From a checkpoint of a small transformer trained on Wikipedia.
Architecture: LayerNorm before each block, biases, tied embeddings.
Training: a variant of SOAP for these matrices, 5820 steps.
Each number is 50 + 15 x the weight over its row's rms, rounded and kept within 0 to 99. Layers, rows and columns count from 0. The size before them is the row's rms in percent of the matrix's.

# layer 6 MLP up, 384x96, rms 0.212, rows 209-281, columns 0-95
093:37 42 38 46 41 51 51 60 70 40 75 57 69 56 51 37 48 50 27 70 68 61 56 52 34 08 60 67 35 52 56 19 63 54 59 76 48 62 63 36 36 23 61 32 55 50 48 50 63 47 64 57 46 73 87 52 45 50 43 81 49 50 56 51 49 41 36 17 35 66 28 65 67 60 60 52 74 60 37 76 62 86 38 62 50 40 66 24 55 58 48 59 68 60 56 41
101:75 43 50 55 28 21 50 45 45 29 64 51 67 61 64 59 41 51 33 58 48 44 33 48 53 56 66 89 57 48 65 36 66 48 29 41 72 86 58 69 33 27 42 65 48 59 33 51 39 46 42 51 62 50 56 68 73 33 70 39 19 41 30 48 25 80 46 39 40 67 44 72 48 73 51 51 50 60 20 62 61 65 45 83 47 51 57 55 51 47 47 81 51 53 35 47
100:43 49 65 42 61 51 39 73 61 64 39 28 41 55 60 75 44 54 52 57 43 33 30 77 54 75 58 66 62 59 57 46 52 61 42 56 67 49 50 31 38 19 74 37 64 59 58 50 40 66 49 51 21 47 40 39 76 13 59 45 22 52 30 48 51 45 51 60 34 29 58 53 24 51 78 57 44 44 52 61 55 95 23 60 54 34 57 63 49 49 52 25 69 39 69 78
098:55 17 40 63 68 53 67 45 88 33 33 60 35 49 63 99 50 55 75 38 18 74 54 33 38 61 32 55 42 29 58 68 51 53 69 61 58 32 42 66 69 46 51 63 58 64 46 47 44 45 63 55 34 38 63 47 44 40 65 54 69 36 43 48 56 68 59 56 54 72 52 39 65 79 38 74 52 59 63 46 46 25 52 76 32 35 49 46 54 49 45 42 75 53 47 75
098:28 64 34 63 41 59 38 35 28 47 53 38 16 69 54 50 60 29 65 53 68 49 78 70 70 65 60 41 53 46 52 37 49 55 56 44 49 45 46 54 38 39 49 43 56 43 54 34 58 34 44 41 64 71 67 76 64 52 49 58 74 28 60 42 50 65 78 33 44 52 68 43 33 53 60 53 42 78 69 43 57 83 68 70 70 46 80 18 68 51 67 87 62 56 57 68
115:65 67 51 06 55 63 48 43 46 61 58 26 58 80 60 74 30 72 63 51 45 49 43 16 54 70 54 62 66 60 70 31 37 47 51 39 32 67 34 70 37 49 48 36 65 56 67 47 54 71 38 59 66 28 73 37 78 53 26 63 82 25 57 29 34 42 46 75 52 42 62 72 43 45 43 57 44 68 41 45 56 60 41 52 57 40 62 72 44 64 56 65 54 64 43 54
106:69 50 51 46 58 44 22 48 77 60 43 65 72 48 33 67 48 57 45 72 75 61 58 62 39 75 41 44 67 51 43 48 46 21 44 68 81 60 21 50 44 39 63 48 33 45 97 28 63 47 45 20 83 59 40 47 41 12 50 78 41 60 64 34 49 74 47 43 44 51 46 64 48 48 56 54 48 40 40 68 44 62 61 40 62 49 70 39 25 68 51 51 54 53 56 44
090:58 21 69 30 30 51 50 56 36 79 36 37 44 47 48 30 44 36 48 42 32 22 45 43 36 54 32 74 23 54 87 48 43 65 61 39 70 46 31 58 65 53 67 66 58 48 59 39 59 42 42 57 65 13 46 45 48 35 48 73 42 46 64 50 61 47 55 28 55 66 70 28 64 53 64 22 44 46 67 71 39 86 68 47 42 42 75 33 47 40 33 47 49 56 72 36
092:64 46 58 57 32 50 41 53 56 61 65 41 54 62 44 41 63 62 55 61 46 69 46 53 47 35 53 58 42 69 46 77 40 84 48 83 83 51 48 41 30 40 47 63 63 60 27 45 40 84 22 68 39 55 58 18 63 43 54 60 53 48 64 54 65 45 47 55 65 37 52 48 39 64 57 38 37 28 27 43 38 22 41 44 53 91 64 34 56 48 68 63 54 17 53 88
101:32 38 66 51 52 39 60 43 46 36 47 27 32 40 65 66 50 74 65 56 62 54 27 34 57 47 39 51 57 33 55 82 42 41 26 53 71 46 38 60 14 46 82 56 46 51 42 65 41 52 50 10 16 36 45 42 25 36 56 62 62 80 65 68 27 49 76 38 30 59 38 53 52 64 58 42 40 53 78 56 61 68 52 49 72 33 44 47 43 62 67 57 64 58 33 40
100:38 29 45 64 80 38 68 44 55 36 34 49 45 82 30 38 54 53 42 48 43 64 64 71 36 39 47 51 17 57 75 59 50 39 43 54 48 60 66 42 54 58 52 61 43 70 34 99 65 47 51 59 70 22 42 44 38 49 62 41 52 58 36 68 41 59 43 84 21 57 55 31 62 42 66 62 75 31 69 57 72 57 68 49 64 54 64 60 72 59 34 68 62 35 44 50
109:60 51 51 43 66 50 73 50 67 26 42 45 75 64 45 38 63 44 60 47 54 80 61 68 69 32 44 59 61 66 30 58 45 66 58 36 57 58 26 53 53 77 39 36 99 40 45 41 30 49 36 39 51 25 57 49 39 38 33 44 43 47 73 76 38 36 35 51 44 60 48 36 52 52 52 66 43 03 46 25 33 46 28 33 40 38 50 61 26 53 44 50 38 35 66 66
098:64 36 27 45 52 52 66 40 60 78 48 57 50 70 69 47 41 42 73 21 64 39 49 45 67 40 74 47 29 58 70 34 32 53 66 81 33 46 48 25 52 39 62 52 83 53 48 51 57 77 57 64 27 54 54 69 49 73 59 67 71 60 62 36 57 63 44 53 39 69 38 43 39 86 52 52 56 50 18 65 41 77 51 71 67 59 68 59 52 39 43 50 75 59 68 64
098:27 54 40 45 70 53 33 40 80 59 60 56 40 56 46 29 28 62 38 42 46 61 40 50 53 61 33 45 61 51 48 54 72 51 47 34 63 62 56 37 40 33 30 55 36 20 57 34 42 72 34 71 34 29 55 75 46 18 60 51 38 43 69 42 69 54 34 21 31 28 23 50 21 52 65 55 60 44 57 30 53 26 50 53 72 40 68 24 53 52 23 31 40 70 32 47
100:49 36 66 45 42 27 40 59 63 49 57 53 61 71 45 27 78 70 54 55 22 58 87 47 56 74 55 17 65 39 61 64 52 36 67 59 48 61 75 73 28 44 37 60 50 36 21 72 46 32 53 42 56 58 66 24 44 62 52 46 14 36 75 70 24 53 59 44 30 62 57 45 35 45 52 45 43 51 46 26 57 23 48 68 42 59 41 40 37 35 58 38 66 46 44 60
100:41 46 45 43 62 34 47 21 73 33 55 71 56 49 67 78 68 72 31 47 46 70 48 50 49 21 56 50 76 70 53 36 65 54 59 39 40 70 21 56 50 52 40 41 70 54 25 64 54 49 24 63 42 67 44 91 51 36 62 56 62 52 47 55 23 46 26 56 48 42 77 22 69 45 31 64 43 44 46 43 60 44 77 38 63 75 38 53 51 72 54 67 55 28 51 58
094:35 34 64 78 42 48 55 31 60 26 68 34 48 72 35 56 80 61 36 63 39 50 49 48 32 57 47 47 68 45 61 39 35 31 67 57 57 74 36 60 56 67 31 72 68 69 31 59 25 73 33 30 41 39 44 53 65 56 46 46 49 56 48 23 59 37 17 65 53 24 60 68 51 55 30 69 35 54 17 41 44 23 41 53 61 28 48 56 66 51 59 34 58 36 61 71
104:34 55 68 39 92 66 43 54 82 57 64 62 43 56 26 42 63 74 68 52 55 55 41 68 46 66 48 60 16 30 32 47 40 31 95 27 59 42 32 42 60 42 61 37 55 60 49 54 67 56 42 40 53 52 37 50 44 23 47 34 58 44 47 55 51 42 35 48 48 57 43 51 62 60 53 51 51 57 36 83 73 85 43 60 70 24 70 45 56 40 55 80 63 50 62 61
097:32 42 62 19 41 08 49 41 44 65 38 56 38 56 46 51 52 28 43 65 15 44 47 48 31 51 41 37 54 53 09 45 28 41 64 51 51 61 39 63 55 41 58 32 30 39 60 45 61 28 29 36 24 36 54 26 61 21 42 21 19 47 42 50 43 43 54 27 28 26 55 28 48 31 48 57 62 60 44 36 42 43 40 35 36 55 72 39 48 61 61 47 60 47 65 31
095:69 37 45 50 62 37 39 65 46 53 58 56 23 76 56 47 43 39 75 29 26 68 67 48 58 51 64 19 40 33 50 39 36 55 70 49 52 34 44 49 57 53 59 62 57 26 22 67 68 56 57 35 36 67 49 53 76 54 88 64 37 49 59 76 42 53 38 58 59 38 69 41 23 37 37 45 47 40 98 60 63 62 32 63 28 53 48 57 42 50 27 64 53 34 60 65
097:47 60 49 71 75 53 37 71 46 52 51 61 33 67 66 42 51 24 32 61 33 34 62 60 67 77 53 46 34 00 24 47 69 47 61 67 45 69 48 39 39 52 58 59 31 50 32 66 63 53 58 67 34 46 40 50 46 33 49 66 63 46 76 23 37 36 52 72 53 46 34 60 34 44 70 71 46 53 58 64 59 47 69 58 71 19 55 47 43 49 35 68 40 38 30 76
099:18 21 56 56 37 35 42 59 46 45 53 77 55 57 35 36 62 56 39 64 44 75 73 40 25 61 57 73 54 24 42 64 74 53 63 48 44 50 31 56 32 31 16 33 39 69 64 25 47 52 67 35 54 45 46 35 42 49 49 18 33 59 50 53 44 23 33 31 27 43 66 36 44 59 41 28 28 65 51 56 29 49 59 51 27 43 43 71 38 26 48 73 42 60 50 44
104:42 53 63 44 71 38 57 43 62 61 43 50 61 38 35 27 59 53 55 63 58 41 90 22 37 53 36 35 55 32 82 38 51 63 52 56 48 42 44 48 49 37 30 63 50 71 43 37 54 31 43 66 20 35 46 65 34 37 33 58 35 40 48 70 62 32 58 65 27 54 49 85 23 89 56 66 72 53 26 31 57 65 43 46 45 12 40 58 65 61 53 43 63 51 43 48
091:37 34 61 68 61 49 39 45 38 63 29 51 59 57 67 37 54 49 69 72 52 54 75 35 36 45 15 53 33 32 51 45 40 25 39 66 56 19 29 71 37 53 47 50 69 95 52 09 35 31 36 50 56 26 36 51 33 47 61 40 53 44 48 59 66 32 30 39 45 44 41 63 34 33 45 42 50 45 35 53 35 60 58 58 49 61 28 21 39 73 65 54 47 70 32 59
114:41 52 48 60 79 46 59 50 63 63 46 57 62 84 49 46 35 41 38 47 66 30 76 52 57 57 80 49 35 65 40 34 71 54 64 57 79 66 61 54 46 62 28 29 11 53 72 86 41 60 45 56 47 57 64 63 36 51 33 57 41 50 51 25 70 63 45 47 52 49 88 62 52 81 57 71 48 42 51 62 28 63 59 60 50 49 43 59 45 28 64 47 29 33 58 73
092:16 65 48 61 47 34 50 39 20 50 58 36 21 42 57 36 45 34 66 44 49 24 48 51 41 83 60 30 53 48 49 06 33 61 53 37 66 76 37 48 53 63 59 45 55 59 47 72 32 44 65 34 70 20 54 53 51 30 53 66 61 32 45 43 66 41 63 49 40 33 63 36 29 35 27 44 65 26 32 58 40 42 19 51 64 41 42 74 57 69 52 60 59 67 45 57
103:31 44 59 69 46 65 28 75 74 46 46 31 88 57 52 33 31 49 64 29 64 46 32 24 59 66 70 46 27 48 25 35 23 37 39 69 55 27 23 63 57 46 57 43 47 16 59 65 48 48 42 53 51 55 63 64 22 54 48 57 68 44 25 64 44 28 82 60 50 34 68 56 32 32 40 42 47 43 43 69 55 48 49 51 57 60 51 46 46 47 70 48 54 60 82 51
119:64 57 38 19 60 40 91 60 41 64 33 37 48 77 76 59 46 71 38 40 76 47 39 38 63 60 39 89 48 24 48 49 64 26 44 69 46 56 18 51 41 35 56 55 45 51 57 51 47 53 35 39 54 27 61 57 66 43 55 51 60 58 55 31 79 31 45 59 55 70 43 31 34 49 47 56 51 66 29 65 59 47 29 22 34 50 72 50 53 49 39 55 68 35 54 18
099:76 33 39 74 62 40 70 42 61 70 54 65 37 31 45 42 23 39 47 40 39 77 54 62 41 40 63 55 46 50 45 84 42 36 44 56 58 53 78 59 54 67 26 56 71 71 48 54 43 38 44 16 66 29 45 68 34 61 56 82 39 50 67 34 25 23 56 45 48 51 43 42 58 52 43 43 66 28 66 24 65 35 65 33 70 49 76 51 35 60 49 56 58 26 46 67
103:77 45 49 55 68 39 36 73 41 49 46 16 43 49 51 41 25 70 49 44 48 23 42 38 60 63 46 14 29 14 75 30 53 43 45 41 54 59 40 57 27 34 45 51 57 15 42 51 70 45 61 47 29 44 59 53 36 43 40 57 50 52 63 26 44 32 44 41 55 27 66 64 31 70 53 72 50 56 39 49 40 43 24 66 45 26 62 63 54 62 65 43 62 53 23 78
101:50 39 77 57 42 38 73 73 49 42 49 44 35 56 47 39 58 40 49 34 51 63 73 75 54 33 43 74 60 57 32 84 78 63 76 43 57 32 61 72 32 37 76 53 28 43 54 62 60 63 51 78 62 70 74 60 49 55 50 45 51 46 64 52 30 53 76 51 52 62 42 69 56 34 73 62 68 51 58 75 74 30 69 60 41 54 53 49 60 47 38 20 75 39 73 46
092:50 45 62 34 25 53 70 39 40 45 61 82 43 55 73 49 20 53 43 24 34 65 18 53 36 50 59 56 41 75 60 35 43 51 55 61 57 55 53 51 30 47 55 29 64 64 12 40 63 33 47 40 62 56 19 52 67 35 61 54 56 30 38 52 41 56 12 50 61 62 58 51 67 45 64 46 49 53 41 50 28 67 53 44 18 75 54 68 59 56 75 54 63 14 43 43
101:44 46 75 28 38 50 84 22 52 44 31 63 49 56 47 46 71 58 55 51 40 27 73 66 36 77 56 38 56 56 71 52 58 34 42 42 67 65 45 57 59 52 59 52 38 37 55 80 51 57 39 64 50 42 67 40 60 46 77 33 45 48 52 77 53 56 62 63 40 80 99 47 48 59 37 30 53 79 22 32 58 41 69 42 50 61 42 59 43 59 55 49 44 35 28 44
086:53 54 21 55 56 42 05 72 52 29 57 27 54 44 61 50 35 63 54 58 53 87 41 39 33 77 65 48 57 33 59 48 42 49 56 73 54 60 69 71 38 52 67 50 41 31 54 31 32 34 37 71 36 43 46 52 39 61 47 53 53 37 59 66 48 32 19 53 47 62 75 48 65 54 92 46 43 41 68 34 75 71 53 37 36 48 72 63 55 39 53 31 51 62 42 27
091:55 54 24 66 53 12 38 47 32 56 64 47 27 30 39 45 58 73 41 42 51 43 35 41 53 60 32 43 44 58 47 43 62 42 43 53 70 50 61 41 67 45 42 35 81 46 46 62 52 37 41 86 39 52 77 44 15 49 61 33 20 34 33 51 56 32 44 69 34 68 61 35 60 54 59 51 67 28 60 35 38 61 47 46 61 54 90 31 28 25 49 61 26 50 45 68
095:78 64 39 54 45 45 39 08 38 80 59 63 43 46 39 48 41 77 68 35 71 74 67 76 53 64 69 65 71 49 45 40 26 35 47 45 41 32 27 28 46 45 35 68 43 55 40 45 67 36 41 40 08 19 57 54 45 55 52 41 56 63 45 33 59 58 40 74 40 64 36 63 49 51 59 53 61 44 68 54 41 41 57 60 67 40 48 67 21 51 63 48 69 27 57 37
094:51 64 47 67 30 33 59 74 56 19 61 48 05 79 40 45 37 44 80 44 54 60 58 54 43 57 51 64 46 65 37 69 41 16 36 43 43 55 62 44 56 39 22 62 34 14 47 52 62 36 60 25 40 53 50 53 66 48 43 56 43 31 50 52 74 62 49 64 49 70 48 57 64 49 45 70 53 50 36 46 27 39 35 37 54 52 64 72 55 87 79 50 60 63 38 33
097:78 69 57 68 35 52 40 58 60 44 41 67 49 75 59 62 30 68 61 59 65 47 62 46 51 63 56 40 71 49 17 48 75 50 34 93 61 47 47 69 65 51 32 44 30 68 51 69 53 56 31 35 39 38 48 67 60 69 40 35 32 46 45 29 71 42 57 69 66 61 24 62 61 79 61 58 40 56 41 60 36 53 52 59 56 56 18 25 24 54 49 41 70 29 60 50
113:73 77 38 78 26 56 68 52 46 29 37 33 49 50 39 54 60 68 47 31 60 44 48 62 51 23 53 56 65 52 49 57 39 22 35 64 67 73 41 85 31 46 38 38 32 62 42 79 38 56 41 29 52 56 57 71 74 42 11 48 61 36 50 65 65 53 60 36 44 44 38 65 62 71 67 44 32 40 59 67 19 50 53 55 35 15 49 47 49 51 36 41 44 59 70 46
119:34 74 60 19 72 45 77 58 70 44 52 86 52 71 35 19 55 50 26 58 49 25 47 65 41 49 68 38 58 25 58 33 54 57 47 80 49 49 76 80 26 43 43 34 66 44 37 61 81 11 36 55 45 63 58 63 52 40 56 52 51 38 42 63 57 65 35 56 44 55 47 57 37 54 50 64 37 47 41 50 67 42 49 18 42 67 61 57 40 53 41 42 36 30 40 55
091:58 66 15 50 48 53 43 34 70 59 39 68 74 67 56 23 68 52 66 52 78 59 49 37 38 65 63 52 49 75 39 57 67 63 67 59 38 49 79 63 48 46 52 59 55 49 58 50 31 70 76 44 64 65 52 82 35 60 41 55 31 21 49 21 63 44 25 47 49 51 41 52 49 44 60 59 38 60 42 59 50 56 63 80 39 15 73 78 35 68 50 47 51 56 42 24
083:42 74 56 82 49 78 45 49 69 38 21 39 27 51 41 41 31 21 78 19 45 27 42 62 59 50 14 65 52 64 59 56 55 55 46 34 63 58 38 40 70 26 49 48 49 46 24 46 70 49 70 41 58 37 45 68 24 78 59 26 65 40 34 67 53 60 31 57 70 58 44 46 48 52 60 59 47 44 41 79 67 56 39 61 65 52 48 36 53 49 71 60 31 41 60 59
098:74 32 51 42 11 50 29 32 45 48 48 55 44 08 50 40 52 63 74 58 66 56 61 47 89 32 50 57 39 50 40 57 45 35 27 66 58 68 55 11 38 40 71 43 63 60 47 47 50 53 29 77 45 45 42 67 28 37 71 44 78 50 40 66 55 45 43 39 27 69 47 61 43 69 43 41 36 82 29 45 59 69 64 58 55 60 53 62 52 50 48 41 64 53 67 43
106:63 50 38 77 71 61 53 24 57 65 51 61 38 64 65 69 52 61 63 48 42 40 35 31 44 60 58 40 34 62 50 63 21 53 67 60 63 67 75 48 49 22 80 56 53 39 61 50 39 73 44 64 36 46 54 60 68 55 78 43 64 50 70 54 45 32 52 54 38 19 37 29 80 69 54 57 10 71 49 55 52 67 54 63 77 48 73 54 38 56 38 51 59 77 36 68
091:62 61 66 33 40 75 70 44 70 42 65 65 46 73 56 78 52 52 64 44 58 51 57 29 51 59 40 68 55 48 68 61 56 54 36 30 46 39 56 71 61 69 41 54 58 30 57 55 60 53 40 33 45 49 41 56 64 48 82 36 41 64 00 48 61 50 52 40 69 60 22 68 71 35 44 65 54 24 39 49 60 81 39 79 50 38 62 65 40 48 68 48 61 41 66 59
104:55 50 54 36 38 45 75 53 44 38 29 41 46 61 44 61 47 58 62 51 47 59 84 76 76 49 58 74 69 77 61 61 56 45 45 50 71 51 90 42 32 50 70 52 47 75 16 53 35 33 47 48 40 53 59 54 63 17 46 48 49 49 51 42 59 35 67 44 28 52 41 61 53 56 48 55 77 45 35 54 48 26 48 47 61 93 60 40 76 78 64 48 35 44 74 32
109:62 58 47 63 46 28 55 39 52 55 48 64 48 54 73 52 59 50 32 72 65 42 30 75 39 58 61 76 34 46 81 50 41 58 35 36 49 47 37 36 45 37 68 44 57 33 45 89 53 45 16 41 38 51 49 57 39 45 46 33 77 60 74 33 30 66 54 51 46 23 45 41 35 57 44 53 35 31 66 70 27 63 54 23 72 17 58 32 33 39 59 78 27 40 55 51
110:51 49 64 35 56 31 35 39 32 13 52 56 43 57 27 71 63 51 77 61 40 39 72 41 31 56 31 56 68 42 58 44 39 46 34 43 34 48 13 67 66 42 21 48 41 35 49 32 36 55 51 55 58 64 64 59 38 48 59 65 58 49 82 53 40 55 57 46 66 54 71 39 70 70 30 72 34 89 57 86 22 40 42 56 61 54 74 57 40 47 54 40 52 38 54 47
095:76 69 68 64 32 47 53 40 53 41 54 45 32 42 51 84 40 37 34 39 60 48 36 38 51 60 34 28 51 52 34 67 34 58 48 31 63 75 55 39 40 16 50 32 53 20 55 38 42 61 68 52 64 27 43 63 34 55 27 55 63 42 57 34 45 40 39 84 46 40 33 87 67 62 52 59 50 64 55 22 41 49 65 27 48 69 65 26 51 47 60 76 55 47 64 26
107:37 55 77 63 24 40 53 45 52 47 30 78 77 52 60 55 63 38 49 96 57 69 29 59 43 23 34 57 62 73 50 44 51 58 47 46 56 41 66 60 31 49 29 41 59 50 47 67 52 38 18 30 44 44 51 46 40 56 63 34 38 73 40 27 41 72 35 44 50 27 69 47 47 67 38 68 75 42 64 69 53 37 69 45 48 44 24 49 64 43 29 48 58 40 77 73
098:27 48 68 57 36 51 50 62 40 65 86 48 38 63 36 48 25 56 81 49 61 51 75 40 32 66 48 66 48 76 52 52 64 48 79 54 50 58 49 64 70 67 67 29 41 50 50 65 63 55 53 42 78 28 46 76 57 46 69 56 38 41 55 51 63 68 59 47 62 64 57 51 48 53 76 65 37 39 30 47 13 65 86 36 61 65 36 46 49 82 44 36 71 60 46 55
106:99 64 24 52 64 62 54 48 64 35 66 30 49 64 61 51 49 66 40 59 37 78 75 70 63 45 66 57 46 52 71 61 45 43 68 59 42 41 55 24 58 68 47 42 34 46 25 41 57 55 77 64 63 37 43 48 25 45 46 74 48 37 56 66 32 50 37 59 58 41 40 43 67 62 62 33 40 55 37 67 69 60 36 61 62 37 76 71 71 80 48 32 23 53 62 57
103:63 31 49 60 62 34 51 38 59 50 26 76 16 19 54 63 53 57 55 62 41 48 91 75 49 57 46 47 64 82 62 36 28 45 47 51 58 54 70 55 25 56 35 65 67 74 42 63 61 75 00 65 43 61 55 51 47 27 23 44 44 60 56 45 43 52 74 45 53 62 49 57 49 37 50 40 40 53 39 83 47 46 40 72 65 49 44 59 58 57 41 41 58 45 59 32
091:53 48 64 62 53 53 29 71 46 45 20 41 64 50 63 53 40 52 52 40 61 56 61 56 39 19 50 55 35 35 50 42 71 56 44 75 62 29 58 46 38 58 51 57 51 54 30 77 40 57 38 49 26 42 37 61 51 69 42 86 54 34 54 57 65 77 39 77 47 43 55 62 42 42 99 26 40 48 43 47 35 21 44 53 22 36 51 57 56 80 44 66 61 57 14 65
101:49 56 66 31 49 54 51 06 53 43 63 54 62 41 45 47 49 50 63 74 31 50 49 20 73 68 63 87 43 62 65 54 61 60 43 36 46 34 29 40 45 38 60 38 82 42 60 55 21 55 62 47 35 71 59 21 29 74 40 63 40 35 61 45 59 41 53 55 25 43 43 61 50 31 51 45 59 63 60 47 54 38 13 28 63 54 57 42 55 51 38 29 61 62 84 36
108:64 31 42 16 46 44 50 37 63 21 53 60 52 64 49 67 54 56 43 34 53 45 85 73 61 29 68 28 45 25 57 53 69 67 71 63 35 59 35 62 49 30 45 36 69 34 50 54 65 63 30 47 52 37 57 77 72 23 41 36 50 55 68 53 44 46 46 55 21 46 58 28 74 38 56 58 55 29 23 39 33 56 65 65 41 58 39 65 40 35 36 74 67 42 74 44
099:66 60 46 38 64 55 62 47 73 34 62 28 47 41 49 55 41 82 81 29 48 41 55 57 41 61 66 57 49 66 80 30 45 45 31 39 65 61 36 54 44 32 79 44 58 65 54 54 59 45 57 41 66 53 87 30 33 45 54 52 59 34 60 77 44 70 64 72 45 52 60 61 64 53 78 50 45 73 76 45 32 74 45 44 74 60 66 72 61 76 35 51 58 77 58 54
106:64 52 37 76 69 70 70 37 43 48 35 58 77 49 33 57 61 33 47 46 41 52 56 36 42 65 35 59 27 49 36 47 80 61 66 38 32 59 40 66 42 74 64 48 51 39 25 40 63 52 25 62 61 78 64 65 46 27 40 70 73 53 56 44 65 25 29 47 79 53 59 70 59 60 62 41 64 40 11 42 47 19 52 32 42 38 47 71 70 35 60 63 57 38 58 51
096:51 27 42 45 57 68 69 42 72 39 36 51 46 30 22 31 65 53 62 81 25 53 65 48 49 59 49 52 70 68 69 54 42 28 36 77 54 70 60 39 50 48 18 45 44 51 63 54 70 47 36 46 88 30 51 59 39 50 57 53 50 39 37 26 42 78 54 64 56 36 52 25 47 35 52 59 37 54 34 51 43 35 21 38 43 48 59 37 48 26 37 78 44 44 49 09
087:31 24 68 43 50 39 46 27 68 42 55 67 50 53 43 72 61 66 47 72 29 54 83 52 47 47 39 69 48 67 46 37 39 57 48 18 53 71 28 45 72 71 54 32 60 60 41 49 42 47 39 35 72 39 55 65 39 32 65 77 46 31 89 40 34 42 45 72 39 58 56 33 52 44 50 34 39 19 42 45 46 75 44 54 53 65 73 31 50 45 53 39 15 65 60 62
096:58 55 44 21 77 64 47 39 32 72 54 40 44 72 35 35 52 44 68 28 28 20 63 57 50 63 35 45 44 59 49 62 27 45 63 51 68 50 46 58 41 68 54 53 52 74 12 79 45 48 18 34 28 48 44 70 63 47 15 44 57 40 57 55 60 50 48 66 45 71 38 53 41 81 28 45 50 42 70 21 62 47 63 64 54 66 61 43 35 49 39 52 79 41 64 52
105:67 42 44 58 49 62 43 36 39 48 62 61 58 37 69 35 44 70 55 51 53 37 74 55 55 67 18 73 43 62 34 35 65 32 47 23 59 49 32 58 83 36 74 58 18 57 44 57 55 59 44 65 37 26 45 46 53 49 90 45 57 27 54 57 49 77 61 61 60 63 30 69 67 40 43 72 63 47 43 45 72 71 45 45 51 40 55 22 41 62 31 62 50 76 71 27
093:31 58 43 45 21 43 32 43 40 47 44 65 44 57 41 54 56 69 55 53 61 31 30 51 37 71 57 50 80 50 39 24 33 45 38 47 64 56 59 74 30 52 54 41 48 58 57 62 71 65 32 54 29 79 52 57 76 66 84 44 66 35 55 51 64 53 58 63 57 65 68 36 47 81 54 34 63 69 62 49 55 76 72 44 51 32 73 62 59 47 24 44 41 78 39 12
100:41 34 59 63 53 33 79 28 85 41 52 53 50 39 43 51 53 52 66 55 60 50 86 33 48 27 44 71 29 37 56 73 32 32 48 40 65 45 48 58 70 27 16 73 51 33 39 26 58 44 48 70 38 67 60 61 34 47 70 35 42 50 49 61 22 70 67 54 48 48 58 55 24 51 51 38 33 78 65 38 42 46 61 62 55 57 67 49 59 57 50 49 18 15 52 55
105:47 63 70 36 86 75 58 47 38 54 50 18 67 58 35 44 52 47 61 41 61 64 76 47 44 45 61 37 52 69 60 75 62 37 63 43 44 45 61 73 56 73 60 48 49 46 49 53 60 32 67 58 65 44 69 94 37 69 49 47 75 81 70 64 47 56 66 70 37 72 49 74 74 75 49 65 58 46 68 53 33 57 42 69 50 36 46 59 55 55 64 57 82 51 61 41
093:55 46 38 42 63 23 66 46 59 77 45 59 44 70 74 41 45 67 69 44 50 45 33 51 58 58 51 71 49 70 72 56 49 12 57 52 29 31 36 36 60 33 32 30 47 30 34 36 47 51 65 61 45 54 39 59 79 74 66 55 62 39 53 45 46 61 66 59 66 68 36 42 48 46 43 23 51 52 43 66 60 27 28 16 80 81 39 67 52 41 53 72 41 57 66 32
097:63 47 67 77 39 62 40 68 61 39 41 39 46 48 49 55 60 27 71 38 61 36 58 30 60 62 52 58 36 52 57 33 49 35 62 31 49 76 53 54 36 16 52 49 30 83 56 42 54 60 45 58 58 56 76 66 38 59 44 59 43 33 52 55 64 34 80 55 49 42 54 67 27 38 58 46 29 68 44 50 19 39 68 47 53 19 38 80 49 45 75 87 41 73 71 68
107:67 54 54 78 36 45 35 52 54 37 61 59 58 33 72 77 47 89 35 91 67 57 42 72 34 65 65 38 67 41 52 44 41 35 23 40 96 29 26 63 51 48 30 54 50 44 25 50 53 50 63 42 38 35 37 63 50 35 34 77 23 48 51 51 45 61 42 49 49 21 57 55 35 65 61 37 45 58 49 37 41 64 52 62 67 59 54 49 65 63 35 58 56 62 69 55
109:47 51 68 71 63 43 73 57 59 53 24 44 53 46 39 76 80 46 65 53 64 37 37 39 40 63 52 75 40 45 37 37 46 43 57 52 67 51 73 66 33 54 41 44 76 65 58 39 45 76 44 65 67 51 49 40 45 47 53 56 60 49 63 71 47 31 47 20 76 61 36 61 57 11 58 49 38 25 83 47 29 55 51 64 51 52 64 27 50 49 34 36 05 45 59 25
087:66 31 56 49 34 25 38 42 55 24 48 39 33 50 70 47 33 62 43 45 39 54 44 45 64 42 46 68 68 55 42 34 56 42 37 86 52 66 26 44 58 10 61 54 56 41 51 40 73 47 48 66 67 29 52 30 31 36 59 68 54 55 24 46 53 77 24 53 32 49 53 51 22 54 35 46 32 36 59 55 32 41 48 57 40 44 49 23 49 90 67 54 56 54 29 15
101:28 33 39 56 39 51 46 35 81 47 49 37 24 62 51 58 26 49 60 71 49 59 47 21 71 45 67 48 46 49 43 67 59 23 64 49 44 49 39 50 41 62 63 38 64 31 58 89 67 38 61 53 69 57 36 71 56 33 48 48 34 37 74 29 70 46 48 44 41 56 31 34 40 49 66 56 45 34 40 35 18 62 64 41 58 78 67 41 19 47 57 39 84 47 26 44
096:40 80 42 49 38 35 26 45 59 56 57 61 51 49 63 57 15 55 55 48 52 58 73 43 74 49 67 37 41 30 62 63 67 46 52 26 56 44 38 50 65 71 78 53 55 45 59 56 84 48 46 43 46 06 36 77 49 30 73 57 27 38 43 36 72 40 40 84 36 68 34 40 51 54 39 52 30 43 38 60 40 23 32 66 60 34 42 65 60 54 40 61 61 39 69 52
102:50 55 79 33 75 68 47 46 71 74 69 39 55 81 47 40 73 38 45 55 59 42 55 60 51 47 41 73 50 74 64 23 55 70 39 71 57 47 82 51 43 93 64 33 42 52 39 71 52 74 53 52 30 60 50 51 36 75 38 82 68 57 38 62 61 49 63 57 29 43 57 74 59 55 40 33 67 45 61 31 48 63 73 67 35 41 61 55 52 54 62 50 53 53 66 70